Weights of a small transformer language model: rotary positions.
Each number is 128 + 32 x the weight over its row's rms, rounded and kept within 0 to 255. Layers, rows and columns count from 0. Numbers have three digits each. The size before them is the row's rms in percent of the matrix's.

# up: layer 6 MLP up, 384x192, rms 0.0747, rows 227-312, columns 48-95
# down: layer 6 MLP down (transposed), 384x192, rms 0.0976, rows 227-312, columns 48-95
# gate: layer 6 MLP gate, 384x192, rms 0.0763, rows 228-312, columns 48-95
up227 103:061104114133166128173098139165051102093099108120108146149104086066128134156138127188108121137118128139188132157186149111121078128134088085130079
down227 097:112152202107160178123081123150170137160135147122125086059113115125057135128109107171132132176133121144155116097172104095125135190108150158090212
gate228 105:121149152104126127132083083123158134121151105144158179187157128090130168109148140111116034144157089108114106146063131119120131140181111077157109
up228 103:052185077142088131138135095135097131126137135059158108078110155110093122175132135162104159122129107132126081151158113138141137131126133114149117
down228 103:122106141121110139113142178078157107126175143145178140148061159153131117137093082128167112207152178111134168163191136091156115140107175137081152
gate229 104:177190184190087172127153080123213125094145121115086069050183106133156126165136114147089123125113086165137165129126157144088064143124149125060149
up229 103:152119122153161095118167146120128125136150063144121105105106132122128170145105117184173078157121129123197097082145078103105144139101088123097092
down229 103:087121145153105106135123151103108162096122169108147139154092084158101124098111111107110147090170134150134083105124138124153149132114081132136176
gate230 104:131156064175130095094095094152152100117115131147184093104108126112109079129153186093105090041180092096124102098131124114156150100147129081157131
up230 102:189090079174093104075111176211157092088099120072228173097143135131137178135164132143169092155140135109171143148125143153128131118104155195117072
down230 102:054099152122135114156146121084164118137081117106104122151152209063133131112160115170170113147129129108157080163061102086117149107166134108089102
gate231 096:068103135114123098184128125168093116161155150108105135134163121156130159083140152078154146084177152192100119084145034137153086194154051095143164
up231 096:184135150115107138139141167157137166117088120153167090183100108186130106129140155127077174139192133128159108161051146103127082126123123139112173
down231 096:144138130117140116141128143125151179068144055066152116131107255140079092089134123138081127128155098127107190105130132114141157130108128133098098
gate232 093:108143129113118111123158131115163136128075061153154141112159143107112129113117172075098133151147125090131119188138125175083100090095167084158102
up232 094:101177147102132164132134132067090108132117094116150194126124136115102164203091148095151111093184172142154121116110139104146092147152102102087194
down232 094:118126133184147146115104191107110131145218092193170160183128167134119137148152145117082185089147174128122129127075150116129171140134115172141037
gate233 107:133134198134148142122127130144106151132116141119116111106191147098194115137147085156137138082080093116069155156141101133165068163126140131148096
up233 102:108159132122107167159152115090140117129076071144159129155121136142123094136112098097149129073155113110136121139089134111066114091079107131123152
down233 104:156160158116085172152173113147156170131116167175129117103134185136181134085181092156109142138044118140145150134143112088144132189075176098163120
gate234 094:112138135116120121144159119091140078104145106172107091112072204197112128170140171109107132078133102130157142052174117069152142108158175079127173
up234 098:161101132148094115158118155145127116118136133143117147099081114084175061187084153129148118160090075131112100129137104085087159130071084135140108
down234 098:177132136153142179147180177131039121172138158113168130168160069092133059121121126151118096150096112127135122182177133138067151143111134103121132
gate235 104:112165187163175099150143151115142104106129130185181069158126107094120141115102078144201161157082125165096112180100124170130153185123119127157087
up235 108:110115129198118117147124201142173116185101128164095156156118154157124163115105130116167101116159155173167122161200189124119094153149163165136175
down235 108:128147150135148207171171145142127141155125143190179111174053091102176099137162111117141147117133105136102147157118131151139166138131116103122168
gate236 098:080154131118128134133120108084154175130139132138152066106092134105118186137078093087093094187094118141124161114138129103127114157134076154114038
up236 100:089173079078184130147130120140179077101106151146142142111145103088155076085119151109128164156086151136077151130158107136186110095156095112120184
down236 101:115187059093145181098088125126070112114158094088169161155049090088136150114184134114117097120040115144111175114197104120114106136133160132115102
gate237 094:144131086194135085139066095121107125182129126154141136131128159114146090142120080119117126123138122091113103047150138146078160132116146085155150
up237 095:105095101123122135132131166145123151131140090138139143082147153128197105101119119114095191146166138120199099135152128117105071154149174157142159
down237 097:123125090103106103123130170127136173101131094126153122161024164098111166148129131097145090085081147132093152123134108125165144120104185144078139
gate238 098:152097118154125124123179141114133217121067119139194137134119147135155082116145132234120064144150094111139181149125171145106161161117127113122125
up238 098:131136138113150130132158050131159129082097116121126105126083113174091165112111121091151182169118135139113138107103106127112186134113081125110140
down238 099:075129112123162109102134111118120068105144170131155142116160060134137158116138143120145144107043123110091110110122080166128080135091090139165167
gate239 101:207171049153143107124191126133107126138094134155152146118158139171119150161126163164133119106129144098103159113175194120119129159156124115115175
up239 098:098147119117132108096117113180128166087116111063063149134130130104198112115136147183148116132127172097108138082133179056104135139154042141126144
down239 096:107136110135139148185106089158118138161157121113183139137154173135186092163089175079132158102102108124118097150132115118109143098127169169104045
gate240 101:159102175146147133138183198124068104113064122162092066116094129089126149137123095163115128121187149111142129158099124101169149154035143220172077
up240 096:134162154162114116081129196080169154146121105182161121159139109116145145185124102151092121133099105167116085132167103119069127152157127169129109
down240 098:159136148161177161170138148137097172050156196107111136171169171170178116133094166214113156142171162118129124134144106180120158123131073141132112
gate241 097:144164120100096134098118140095148128048176154135102147107148153130150070160113106089111158132141097131141113144130174082137123079115126108161178
up241 097:081102135181181081119126055124202131105044155135180119151158120068095148136121147078110087120109113060091097136101139170084098102100123110114184
down241 099:116135102115062148164088135085141059134187123096126112131151190073122091158140140158157169094101131130058117134134092120155137163117138135175115
gate242 102:148093127117069079148152156097113115119157138111205157126156127125144153116084131109110144090161098180136128162134069151123122194115100201096120
up242 102:126093116044057106148117169087180057111055106142129168110092109123086083133140114105152122118132114075198175124090152127151147104133146133115130
down242 104:118110148200157127138043050122151134125167093147105112120147209115197142095153165217121120143110114148122094080166168177165093164128112172150131
gate243 104:170088165103097100160153101119129155105096128100133088104137135142117136175116103106125122146133061110172126073093108080115063163125209089138177
up243 108:100104100187159152092054176162125103124161157126125179127131112141158207146114141051104192119141125169059106162094072168137103142131164081129091
down243 107:156181164144089140051121123092182177147135174143158119119084190144107161158114131150102129084153114094134086149123103166164143110102075088135130
gate244 101:120119095158190130172114150174172153146087160126180127144134188101134049103103172199173147130162106135089096114193143137145122165078193138107101
up244 094:148181105095098124161197124158128160142048209114113112096167138166099111177132096105167136188157186131149169127107167122114106051130133123101083
down244 094:151096141138123166150152154131127137146174113133198112143129208192178121115115087218140143119108138150177160144121193129122142163129146145102087
gate245 103:139134154126173126129146147138120147131152109155141164144097069117156189114168139132159160128140111135128087159169148157117102144137103145185118
up245 105:113092064105140156138104129096146120071079098086173081201101138155175209147154148174083127132121115118150091080118086119082125149165136168091125
down245 104:180087157068127135083152088138108126158166124167213152114175057115125084111128128122145094155097116129114144169121204172123155113125104131107114
gate246 108:150111173072142106146150084098113131074101172114155118074109117140135122177191104125113148168146085160098128100106141125091154145079110175047118
up246 102:101145103121167142138187111132122157162096144138170158076178132047078068148147121163179091142116158073125161161089128145145118121170182103126045
down246 101:138078148091151133111118216097115126140118109090108079140120120140151156148155114075139128102128068114100145152175155159073177151123158123090036
gate247 099:168133145087142143115052093120158093116167159173123137138151065116195116121092175140086177154078140127115083126133103160113126148123067132067154
up247 098:041116072138135122145166040089091163125217184155122132137157119086153168135140121142151143106158041106171098113188165116100107121163148184117175
down247 099:112105142096105168127130088117145146092130148113096147119101128105162124173128172148161130114202098190078066135187092180102138106188142065122101
gate248 093:129159135141115066134124172139148179110096129115098117076137088119130174121086091173170168142146181085157179091117159123104122058155135174175142
up248 094:103154149148143141146130068106149128124120111074149104113209094142121129088112125137135087095095117143139144236099184162169129131087115093148141
down248 094:180131116144099133093121142150101138118155053196126151102136102103080149155122074153118173137134172108154171000117128100166129126132138145156052
gate249 092:131145071147123130094181126137163068158130111166076140173168097129128130104138141077152128122138089136084174115159147141043141131117187086164166
up249 093:111176113097099154110151109147082087124149164161115140160089076069163116131069165128087122039135192086122069112103110123178154151180140119031147
down249 096:126105095126157088099165125179121090163106147152085086166071116163172132109178245111160113139117103151111237122138154151121158155073127116149131
gate250 100:160114130204094104095140174180126110155172156089153119126193145151108145192142152129132154147115151179092124093142095067143104136143120116165123
up250 102:117174140200114136092135176130133127103144147095115124128171135103123183139151103134110122072140155130115179134092071148135174102145162126165099
down250 101:116120107107096168144123052116141181141133080129181139075138164048141184134105119109103124124185100159112151195106092119115160160087144101141114
gate251 092:125118099088139108094137122087219168150098129143077172148128149088081174130128143098077119164103119107138160076118172089121127121099108084161137
up251 095:162112138128092082110118154107112111154129110132146160126166116186176126124142154167168101149135138159142101085194197169136154149098173126153110
down251 096:184180052117151133099167148161169200146079096090090135142157171141124137105087097107091047158095119147102158122144127160107132113119133105118186
gate252 100:122134188131143152110200154089132101066099085178150100161090129139161171099104181132151185162141125197133122097217104131116131179119089153168116
up252 099:099075084145114096121111099100101119115090122111112164160148139092133168074130113105122141126094128124106092147150116144177120128145111170138095
down252 099:180121096102126183179199134145156129172120089131074124155165154147151113069174093084098174117150168127095079115111086110125104216164186096116118
gate253 105:167117147103124154154096128200069177135086088150153123162118072192142171129204121119169104155135066090120069100134146068108099113150144158148142
up253 107:150155097156127108198129161184174108175153131125128097220129155132126081167122056143110140138122149134127161101124111125146169133094152087090081
down253 109:114163133113156094111129163127165114069107070153106145106128174150142105105117119155150090147154139127100068128137167154118120137141091106135191
gate254 101:143131161146126052076087151179145170086153172156094119088093077109127114153140148098112059106160191109079123122176171095162133135125139056150103
up254 106:130137116125106105148097126078070095157099112149182107108167075148147172090127139177073119143085158172118125135102136187149169125213111130138160
down254 107:086131168138139105084163167136144136132154082146127115132114182140113115140169114166105130114169135124144101118114124090130154187034153091069101
gate255 097:060099137137133112151147141095106176106119126093163143159108143158190161182153143153107092161126080175119126097125097101115121152148101118144174
up255 100:132114083098131122179184112163156138090101110099088091183129137174112097208196121142095130136162046162145121108178132133072172092097135078188111
down255 097:124079125107064102128151196117140125146142094134142128151092153185177141121132172138106121162119077075068181222096143168094130192158122148107141
gate256 103:165131179137177123178120180139170107164105089112115086178121093114185146112244088157131175175209112153182084092116122120088078131136114188096119
up256 102:140123145148116131099140130083159080162091085157142086108129109120124162106133094130170182145145153119107099094152098119093148081152151161118132
down256 102:102136133125106161103122158142116124048164140084170116077133140092156069111127175162109088113140087085156108134170161131126124136142096098146175
gate257 099:124168110081175159116089083120119167150119139118101143123135149144095134133169095159125118114107154157139168133062070161169014108080148087166119
up257 096:090100165160171168105117163176125137150137116056091180112194104106085134070075137127141055104133144118095097119181113157134098121157143127144106
down257 097:151124148159142133108109183090105158146156130119191091101122160151114167090135152128176113126146117076144117116218105097148181088115081120098102
gate258 091:163164133123111107129148118144160113095102158140169136172088176128155139059077096104214121099092141145052175139080099115207142154151150091158103
up258 095:113159128130122125137102139151166138163109120093195124163088129123125094107111106102113096081132114100105096157132131142049167151109162139129186
down258 095:137127119107102123104140124151128153142172190124081148103118162156104114165096121177148079109077126141132104150121112124174123093147143113152112
gate259 104:076156175134117146092171115193076131080152115123122169141104141113149160132141118136102126199116139149082103111089161136135148118139072112153122
up259 101:098149159045125146138097203137184134157122100120150164065174164112168099155161134138161138143156083129192132127155137120123102112114150087144127
down259 100:141105179184152112132092166150121105108186165162178090121108040217143130142063126132119146136120079093091097105107132141173115159138161121122152
gate260 104:134066165112135091100131121088190134099099070110173088161186094144162155101131128188106127117108117135096143108145090130130134127090144184148130
up260 103:189097077192166127106121100142106113084137172144113078191080142105067114124145109170091139111157154129107175105123099145132204134179109082137108
down260 104:089136067124173081141186131103153112168155131143099161162084098083158124104140146134153090150130141103137133090158164120115155151103107122103154
gate261 100:128111110144123141178131161155106101154110136137199140133137114178118115095120125113123130111105131141114151066126165065212136126082088116120092
up261 104:110110167146171125123129134149179075099126158098109129099104142117166090139155131142088156090172113155139117152142134119107089153130125065146076
down261 101:138100164111099084116153111165163088100046162184140170108119045153162172067068105110084151124147155109081120181179152155180100134122081145130150
gate262 094:128120143134089147106095073165107131048118109104132140122106143082144081137149136071196116146172131106102124139153167170127158141105102206089186
up262 092:134146113116181125117129141103166131149151126103107133100163166095061123126152182108155137063110140106065146135125069106106114114159176118142085
down262 094:122139130127157136134062136139141105113100104152131126126151061219127101116134085113085061169173126081117155109114158186119153145064118183122132
gate263 101:144135141180149128142169145079158075084112126140125091127167114114135118111117101111080036141114197044125120160118097123102159136087088114136180
up263 101:090147117161137142124131137201164108116077169157137143163094136096137117104101076098112135098117076165141088138086084105136137142118197101179155
down263 101:143153157166108095116136128111168208102118143099143126143108155092162151122123072112149148190162069158155107094082109106094123080120091113155102
gate264 100:164112145105051061088096162169099103133146054109101106132143105132105181084115153160129157132112124092154159114138121117074091100117171142098114
up264 102:143157117104109150121119144097085171159150164132147152109142096113161126133147143075113157139105078110120075108133174109062157141128192114140095
down264 102:111111058084131183139154158115126141142119152112147190180176140127155109127104093050151140062117102218154099124136169133155114140117066103074142
gate265 095:109118110106143135140131104169178157126149124139159062106074068164076116206070113183072058155105145095104108117141133150101087153116145138152109
up265 094:164094131149109195127101089129150168136123092135042141147062074083109085149078085114142086130131090077136124164113181103148088107146092114139153
down265 094:081157126163142119110162197158157042145141134115168180114134147116124165081242090108162195093165104103155145116129081140110142121113121131123122
gate266 102:145128147060105086085171152190139113094086144202127110145171092176134154119182135108127175139083113082058046117105200147135068144081111146110108
up266 111:149160083120097145140111124207122124155133099082061105151101121105080149163155173141106162086140074117106095121127146116116176122043136093068122
down266 110:173108088169137112140135115170103146099151120146145057148082040121113144134083082132115131134178099156139095155156142115093135070107082101143098
gate267 102:109140108121128073141171140061106103159133165136137071121156121117084147114126132138090097146135102124062123158158079087141123139106108173142094
up267 105:163104112142124144147108102098088095122148085135135165091137138112172109096160095103158105108067173140067117139148184091154116184170146147093134
down267 104:120193150134127145130150168143104100153082147133113174117125031128119122149142130131116105093157160124160169176120147101153107157165168165150121
gate268 100:080168130094127141129057162119121117104098151181091106157089106162141085108101126122161077153140161133164169108068122091088131097089079139122106
up268 097:133072075150162138124159159159122132195142152130135065169088097132136083100127080105137150096146104073115121144106153144087094082096202129170108
down268 099:151091145144139118163119125140129114132148144205126113097168172105093200121140090111135147198117173106141191071121118125170109113123119156149090
gate269 100:129128081191155124157172052129065124175087153157120128132122099080154176196130071163099128116181172126089130112114165123110160125133128130149083
up269 106:131111134128094130110165170154076092139190100112176085126060098107143139153147159187154122153137126180109146152151120163051080079129164133067128
down269 104:095162103072151125164119117073170095119114142171145137144126125098159134123121113082089145167193159098105145110147175095093059117178117176158160
gate270 104:186087049164135085169094139161155223153094063124133161113187127110173098143137123111119131151159135091150132106092122103137155108145117189104122
up270 101:139163113104138125143097164162049168129101105107091082095157137120121119147103053134098170121139107084150156113108139068123172119138038102141144
down270 102:124092127102157089117134067110070088140131161054117164079115194089151130094102139203084124146192128130142132109193151117126145153147149150114145
gate271 108:120157208151146133151113132094149156168131172093094090106136116123176189134106198107114180146162102173107152113151168176165109199090101163142096
up271 109:124109100083155126122136103101158072175121123127122161125130143103134166122138132104075104123086148182065089142123107072150114106170102148164165
down271 104:168143091074142109192197111141130148145156063158103152147139082173064081104161074070098073175170195103126080140181071111116090103133113155115079
gate272 101:156091119123139117128128122120108158132126052126145138129206125194113156108149132155189108097089149125131139186188059090127140132138162177162120
up272 106:139091166129136180117133114102122137138087116116157168171157170191175152180136084146113098093181093139145119135133132139187140165175142130122117
down272 109:173144134179063134092087128134163100125126155129120089093158225184110174128093136087107114115097123146106143116151131136122136130067130128080084
gate273 100:157192111149097144166114119172166072126142087143136110146103097118124185157094118090139141130163103106136102127120120117123081153147093177125065
up273 103:152131123179069105168114114159184066135141106170075142110129151130180150177134149127104166138147107184186104180104157106118120099123156182078122
down273 102:155096123122085151123166142068040103112084147150133113092140121145123135146115096132113049122123087135121162079156051177152078163168111145147170
gate274 100:075084116153132121131163104153107154123132106142137130162111094121150118126113162143139073146143166109114119113166151132146148151136167101200125
up274 098:146086128072171139109143077109096145139138154132120131049053157121147075135138137146125169103130110161104133130135116128161091152134175161067085
down274 101:083121136114201165127119162103147079181132157127101137148178050109163144121142160122137113076155122184075133139129134128122118160102125131115163
gate275 100:222092203143147092108095166206155206116137183070160180179136099115144103080125200157123161110123116131120122147148101113124127163114135165115173
up275 112:126095167100129143156103116168126168081075164113160158138123123192158102074125168098123129109124093159164113123104079136157126098099175140105174
down275 108:136098135135080112117083147088131110138162160173118102115141255120123108123154168107081112103139183148197140117087129124125157137091078116127085
gate276 103:127119143161178056152093079150080144128084117162138149118102143125137134110125148196125102145141125158101138087138113121113138154102122096128056
up276 102:127143139135083148066164091148157195128124133074196111111126126129160057094154140142141137068143067089194120094117140095167144144146158063097108
down276 102:114115133153155047116102092099093136098120107103110115159176146116222151084074115140151131113130156187153133141148040130089128148161076082099131
gate277 098:118173148154052111138160099162101158105137155183135106125134078112170108120116114143159094090197082138168067168140191146183121105082115130105164
up277 096:101122165117163113070120152083148116084103045113158090109057122143217093162150092191103100125098080102156141124102131132104164101103118083136099
down277 100:124132140121121179118109114125157103189118127094122093110176179163155117127123078171117101146080150130135118171139117158116084158133176161159105
gate278 108:185169126061168119152079148093151166130125099080059093084169110122109107055080125109148121134106127105125172164144123115140089154108169185128103
up278 103:140144112150071137111199104052145127176150148173131135137135093121114155148106120098178150139123124114098115082130117127096217134091154138139117
down278 102:134122162048137124155117132166122133135142100115098073035111154132144209072030094109138188114101100113098128150089112137120138137126133105125112
gate279 102:082128118114148086119059114108086118197132153138114140117109110076111147117152185154173094193151118147109105125148113074095115105031114091158121
up279 096:086160168140166145119130064150112108106080189124121164081064064067190167163134120097082122162138123139156117141108157139157073114116132136153070
down279 098:125106153155102037092105136141075090128114167109075103092132134087095166177150103178114149125137109156146115156156140145088051134134142175178108
gate280 097:169137150103133104186114178106107163118091154121156139180143104143127125138110155181065144130155115150124069171135126136103138171143089171094124
up280 098:111134061077132127123099104112114112172111103107062132152111151077134153158128078104106154127094141091133162132142115205099152108105154145158142
down280 096:138201106099126116135091086084078165145153162107134095107077160104147147147052157167152136108085122156169127151125127102106119113156114185119182
gate281 098:102153185156131100120138075135141134039130191150088090171144094124145116170160105128093118152150149136098168097083167080082194126128098122127140
up281 099:141147177110111072108125168123163082157159148104147121107159130140107165203136071138112135134140191115118115104142124151148126066141149169167033
down281 098:141076112179167146075120054165067161100168144119134127139084146153185107145130096114126153138157149126135152073093193074106110159119127085072168
gate282 105:136179072093122117134168143184111102042087159127143170111113107141111113114141136181155146154106145092101107129098120135155096154112096120158210
up282 099:160083100100108065139154149091137114214107073173096177073168163134148106065102153164114106149144109167133173111143131108133122130058134165096173
down282 100:134135152114180083133134161152089126104152115186132147136134091100171113140142090118094117115201134151104119173101082151104133170103128091133169
gate283 108:093099112107166140173111095106154121155127186162142134138124126181137111147071104089113090157145142099106087157152126155133190085077162160195049
up283 104:110120184143118096147138109137211150131120116134090149132105164088126170101117144159148091138152140110085214133123130149153155124106180073129148
down283 105:141113174118152107132105153158074094064149138172117166141118154158148106178064158101113145106135133122145133095140124129147083107140177158188159
gate284 096:149117175143145097127134150135034158114122121164152119166142133102206109061147078195155156111115142155157176130174145080149173162177087112121113
up284 097:173170147119147134096140160168097183087196136156149200068100126116119150094125156149155129134109129098147112156137092084138121124087132141083068
down284 099:120125149172121061085118091099132134125067093079100157150110178144155133106131122119118137117137146160140084160115099094188080059173147163176162
gate285 105:164138069081128083097104121148124118160097125147199101104132095211119139069123168137160078068118156063139131107137169104181077136096139137066071
up285 103:098109157125104136149163111171143134115196102177163128179134164166163164144093083082079097116131097127072127152133105126115134140131159152087125
down285 103:141138164108170149073134142136140109208112138107068063172104055120073098126086124167212132145133176092177166098131115126171082149127129093140168
gate286 103:176150172137204131126096137100119178106140119115169108105074109143122145107109106141177110111150109134085096142122164172167104136161144097101101
up286 108:084173102076133160108131153171107135075128176137072139151198123109122117144169179098122057166131165117215157100145158107159119159153150127063099
down286 107:215185115094111161123084121105190149176128111106073174188158153099129164145122169106075132087152117128172139112104151056132131178154144106080102
gate287 107:128182089114134066064101105123121160068123127121104132068161126186149148087115115165162107078138092125167177072102182152146177148125159046089134
up287 101:125125189152083097143098162132119140111142080142118152171179130142167232136155078172150137145053136096141146142145155139116177122075147168192210
down287 101:152125084145130092110106105161163119113095186093156116073159049159088147187129135080096107182150112128127139106141103131076094097095103124149082
gate288 092:128087192182124058088145126079143173056115116189124125181142140147157126121184194121158113114150093159086136082127121092154158167109119179142122
up288 098:135074117084066146169107110110110107134169132186108137124097091130138112127096131113085140104166119104115126111120157159111104106099102137138131
down288 101:129102088178139158050140115123121150117169146107070111103110000115112138156128152096109049091069119162101160150123191085152143138143167123179113
gate289 103:148155152144142130121156110155173074161093093107106185126102128110120157135156150084121102162169149152077133096151167169159127167099120124086121
up289 104:141110142119136097086132161124032115115121128179123105089169062167126173121094152158179101160180192104141185158125149160119129103175081112178132
down289 105:078109124124131091168104095112096099088148105132154161170143081104117134141181100094119101155112112092074126156127170115161185076113110190147089
gate290 100:136127148162122088148148147226165130118079121112135126124141105121132077147164089151168134114186121144090106164139160057142064148113093127071135
up290 101:155134140061140119158105103108124137173091134118129081164100157086155130128133128197100138137058116143119108133105178100091155164209159100123080
down290 104:152154150140111091108127177145112135113150108032095084060168096134211188152088157142133139139164171118191146106127150086123153098084111089202151
gate291 097:198109150176162116148153177155145152117113116119132114123101157197068147133099119175156107163187178066213168113138095110145142143093105123125182
up291 097:189147164200103161040199064106167113101121103183137101087168103124154158170136143098114132153099132109126143083116203166088083157110117094144138
down291 097:113117185154127117177093092185112127143166055166140163174160255099188087116133139139119115121165152228126107151167158141150126133139147214149114
gate292 103:132146145109165174170089121092126187107106084155107143082126127144118096117113140080133138201179147151141133147103154131178082117164069087082158
up292 101:068125082110140084197147139088131079182120185115133131123152125091097131110134092095155153099083144142142136170119114107121121081147157162137105
down292 102:074098153130108121097135138168097113145142143103119140176159030093164147146104156129137165116140125121136090112169226144081125169184121105168134
gate293 086:159144162161133104114145097129128176077145100139051102126112112158143081119106098112125134122158079074093100092131160130054148093121059074151155
up293 093:104110090120136122161175074170159154123143141091129160143088150113147136123123112114151142102157077127103120111120191058145156123086110148124132
down293 091:155130097125098102143113113098148123106111190133109158131155145138121091181092102163128116096074092119093134144116136149084143144096132114114151
gate294 093:086096123148164129081128144093174122183126109133104161100151145142065147183106127077120117166134133108161126139117157140098120172128090168099141
up294 096:138089124077133134140118082150108127116111130176085163128151116053105132128097137128131143149095134148130158170052159140192118145136154139151086
down294 097:138177117195080189081116135077171180167143151140123068134105119142078196135129126108115144138097125124166120109112156143108161109147104142081134
gate295 097:099210132128142151104103096082111138156210113127134120186139114192076091170076189120125103153102164148132202121100164146117118117116081078127039
up295 096:113093184111063150160114103150111174167124067164085080122143120156153086109128119149160140086088138133114165205130098174131106159131130149145135
down295 097:151116075149150114122136182138146070070179117146144130168080229195121119195137161102112169116122135093118084108098168143160170080077087066100065
gate296 105:119155123113130133117064093146139202128162154101101105127162109114109110122117195127131152089125095120162096109130076135216134183092098148096056
up296 098:173124137111108109069125120194097118108167133118143143121143089121124102101137107164142112135160115121180112111124102206180079124114110083147122
down296 098:146098176161153083114100148135111145171110141160085120095126175100178133083107111171124162165138167120142138119089078112175145106173132158134190
gate297 104:149112108164115073200192137157111108121128056126159118159119059122167111134144104213110103169179148090112121137167151129153109140086129093091160
up297 100:104167142135178183107121156135093205089150151080130088091165100159104136091132103116138138108120128164084124114090096152113096092073162093171115
down297 100:140083120139093179148154097151141149116067161146171099177134098089074131126158095073078111175207085098126084104152143042165131085136140115149111
gate298 107:151144144126168090098167119094152055050092093085166177117121136138139164126144159134097174152147157058088075181117110113184128107119122109138093
up298 111:078099105143123134137126123072089114230169143141097133081165122127108085113104098127123078103122138116122085088113118191137154162127071119117159
down298 115:167220191136128137172143155115142124121153125102138177104155131110134140155129153091109121135124103077100104125134135103154149095122107147188072
gate299 102:139141145192142090156128117138166103147104154104166188123151108160151154132131103088197091190124109111103099189084046137116095149117160170175117
up299 103:149125068124105062088140134169158107068118147127086091128136091104120140122143120152088140042157168120131146114111180164133142041118091116058151
down299 104:134171140148132170115113096146084093109162144161140080210092000173129098173185157068156076147083103084111132121153114151101047081085100128085145
gate300 098:136187130103130137096103144091129101144105084190120133137146130073134090167103116105088184097091113115136161130101102142126122109160150109114099
up300 099:109190158077118165069069154125109139134153108098128148150074118162137097152132161135117127156101103219120157131153101151125123123118064194058117
down300 102:125061098073159099211150188059147153115117194149120173106123206146154138121147159179115092177134187160144152116133132078140098113087131145151124
gate301 105:168168180123124076161147157144105110113104136121110084135135105149167036110163122145140075151125060118148108109096172156150119110097143118115110
up301 103:145170095168168118158162067191104156109144157135121089129137119150129157119152115131108083147097118114136074166113184115133106091160069147109110
down301 108:140097137126124148074161082133106118105166089127079141149138152154079142110158119120064096121084112121064108129151098106135086067112104063115087
gate302 096:173173112138155103157137187117170168152103084080209152138178109143095130109123152133161143147084101086101143161188144102119145126105106177165144
up302 098:112083146106103144109206133147148135166097101109094113190114135105150128210097122129076162112154102183114138091146130141039091110100110119108176
down302 099:107141088193112139098111124127091102135185137137106126142116054190135163126111162126141166072138073114120148158103123120139144154167084204189105
gate303 101:118152136109164129203102116112097111106152142143105127096123141121122130161167172125111123074164156162170142128145113061187124137119118164191206
up303 100:153131161113086057169116098225170174162172125165138110137167119086154109125148144064163123146133126114120183071094121085090100139132125056164175
down303 100:126145092166129089124166166144147198120069112191183139071116077131175142130149077104152131131106127123093072134117142104185118134159130011135118
gate304 106:169118131088122084121104112044133143134131071141152132147048118138094120176123146094157124121174112134121108114099175079159097142153116125091156
up304 100:136070114172137123097154140111104190136097117131145173180153132081094183119096140147064130140150109139148106142179122123061098118109195127118116
down304 103:087166124185153162137106088138172111068136126124084130105093053149130145184128068104077132074116143118190157127104133150123116113122192126118183
gate305 098:129126140159112072142094113158109124142142135164119113152094100087117156063125147099173146099126155139135114131077173180120113105108040122077131
up305 101:159087106164056148130116101134103119075110075105113143149090152154140126069055091125163078212129092091144133158121135126116141136103186095132117
down305 101:131092142165119107123103080091115126160145095113125109110080161158139105089150100115150124158093163070110146176130145107136133181139095121166175
gate306 098:148171130168196142159091108089129125083105165176137140117172137124178153115069091137138125134124144169135105151119099128158148139079097181068087
up306 100:063130083177172121125109152182072091144143191073163106118071107184135076159150100171117170130149103153107130117147116141046172179186153132125112
down306 101:104160166120136145106100150090144196079160159173097191159190114100125092102082114190139118091113118134137184110119179088168096129173059125178139
gate307 095:160149104135156088125130104178141116119130178181102084083118108191143114160102139186205140168144138095135147154143148160127124065122200102136168
up307 095:133146129110090041158119100092162186131094144189155107063095112141165142184148102087087161111138125098145135111145127057137097113149227119154107
down307 095:140103113159139172077124152111179131143116093192090082135162089120107175143111123108207101200149150082129072138153069166135128095130174070103202
gate308 094:121143131079195142100140158173222161189140151151082149112156106175123127099113113108107073140099149149077092172108200114112144146146117128103134
up308 095:119100096129126159130131126128097127110129123146147092121142140136103109139119161100136192115090116147073163079135087184208133167111098120119113
down308 096:121134123110129126172142125097167163107134146125128133133079085125121115129127111053084119138071216138151149151100080174088125145210115154119108
gate309 093:098134121128149123102091163151136090153140169143160074104084153101152155169162139153170091094141097100170201134104152174185107090080106117174155
up309 094:128162145134132151145131152146115155114195130120142145146114166109133126112145126082186118113141176141217152137161135108114151149104108107157138
down309 093:131180070081187124119140080125091124152060118133116126065078137104138115125118114098119102128118119130120118147123087073119108094156123136094096
gate310 101:102077122081135151125123118121131103160139096154104098048144148110187165140133111165135091164149114152075127116093144127111136081111117151070141
up310 103:100114183121089092144106168194111107103094150157148085121150137069109150119166133135133156144156101103148150110145160109059065157077179094122060
down310 102:135119130132148106124130165164138155129112093140147143136118116093135131062205126122101112143101120116144163142080101155141101158174096054151093
gate311 093:138060166121121121159103174079092099162095070113141140160120132165192184161149058209124080095150110118151135115150098163121136156155103157138103
up311 096:138177073102103166160161091108124111094082154113135070132118138176173078109123100190157119091156042127149107172187105117118124126113138126086131
down311 096:119169099099152122144130124092092121130195123190086159112164094120118206097112183056119128148088156139165113119098075161112187126099104136136144
gate312 096:119113155130167138124136125165150171171169145149152176119125147090133143135136147064079108083134110163122120151160099137124150163229144104165115
up312 101:127099099134161146108147152155085125156154114061150160085118125177137111105143088139086143144114077074121172148136155128135130141119151129122146
down312 101:158218129192096081148126121168134128165143133111109114131139023123107155078102084138192176089085127145122154094117115123096129070135115098107145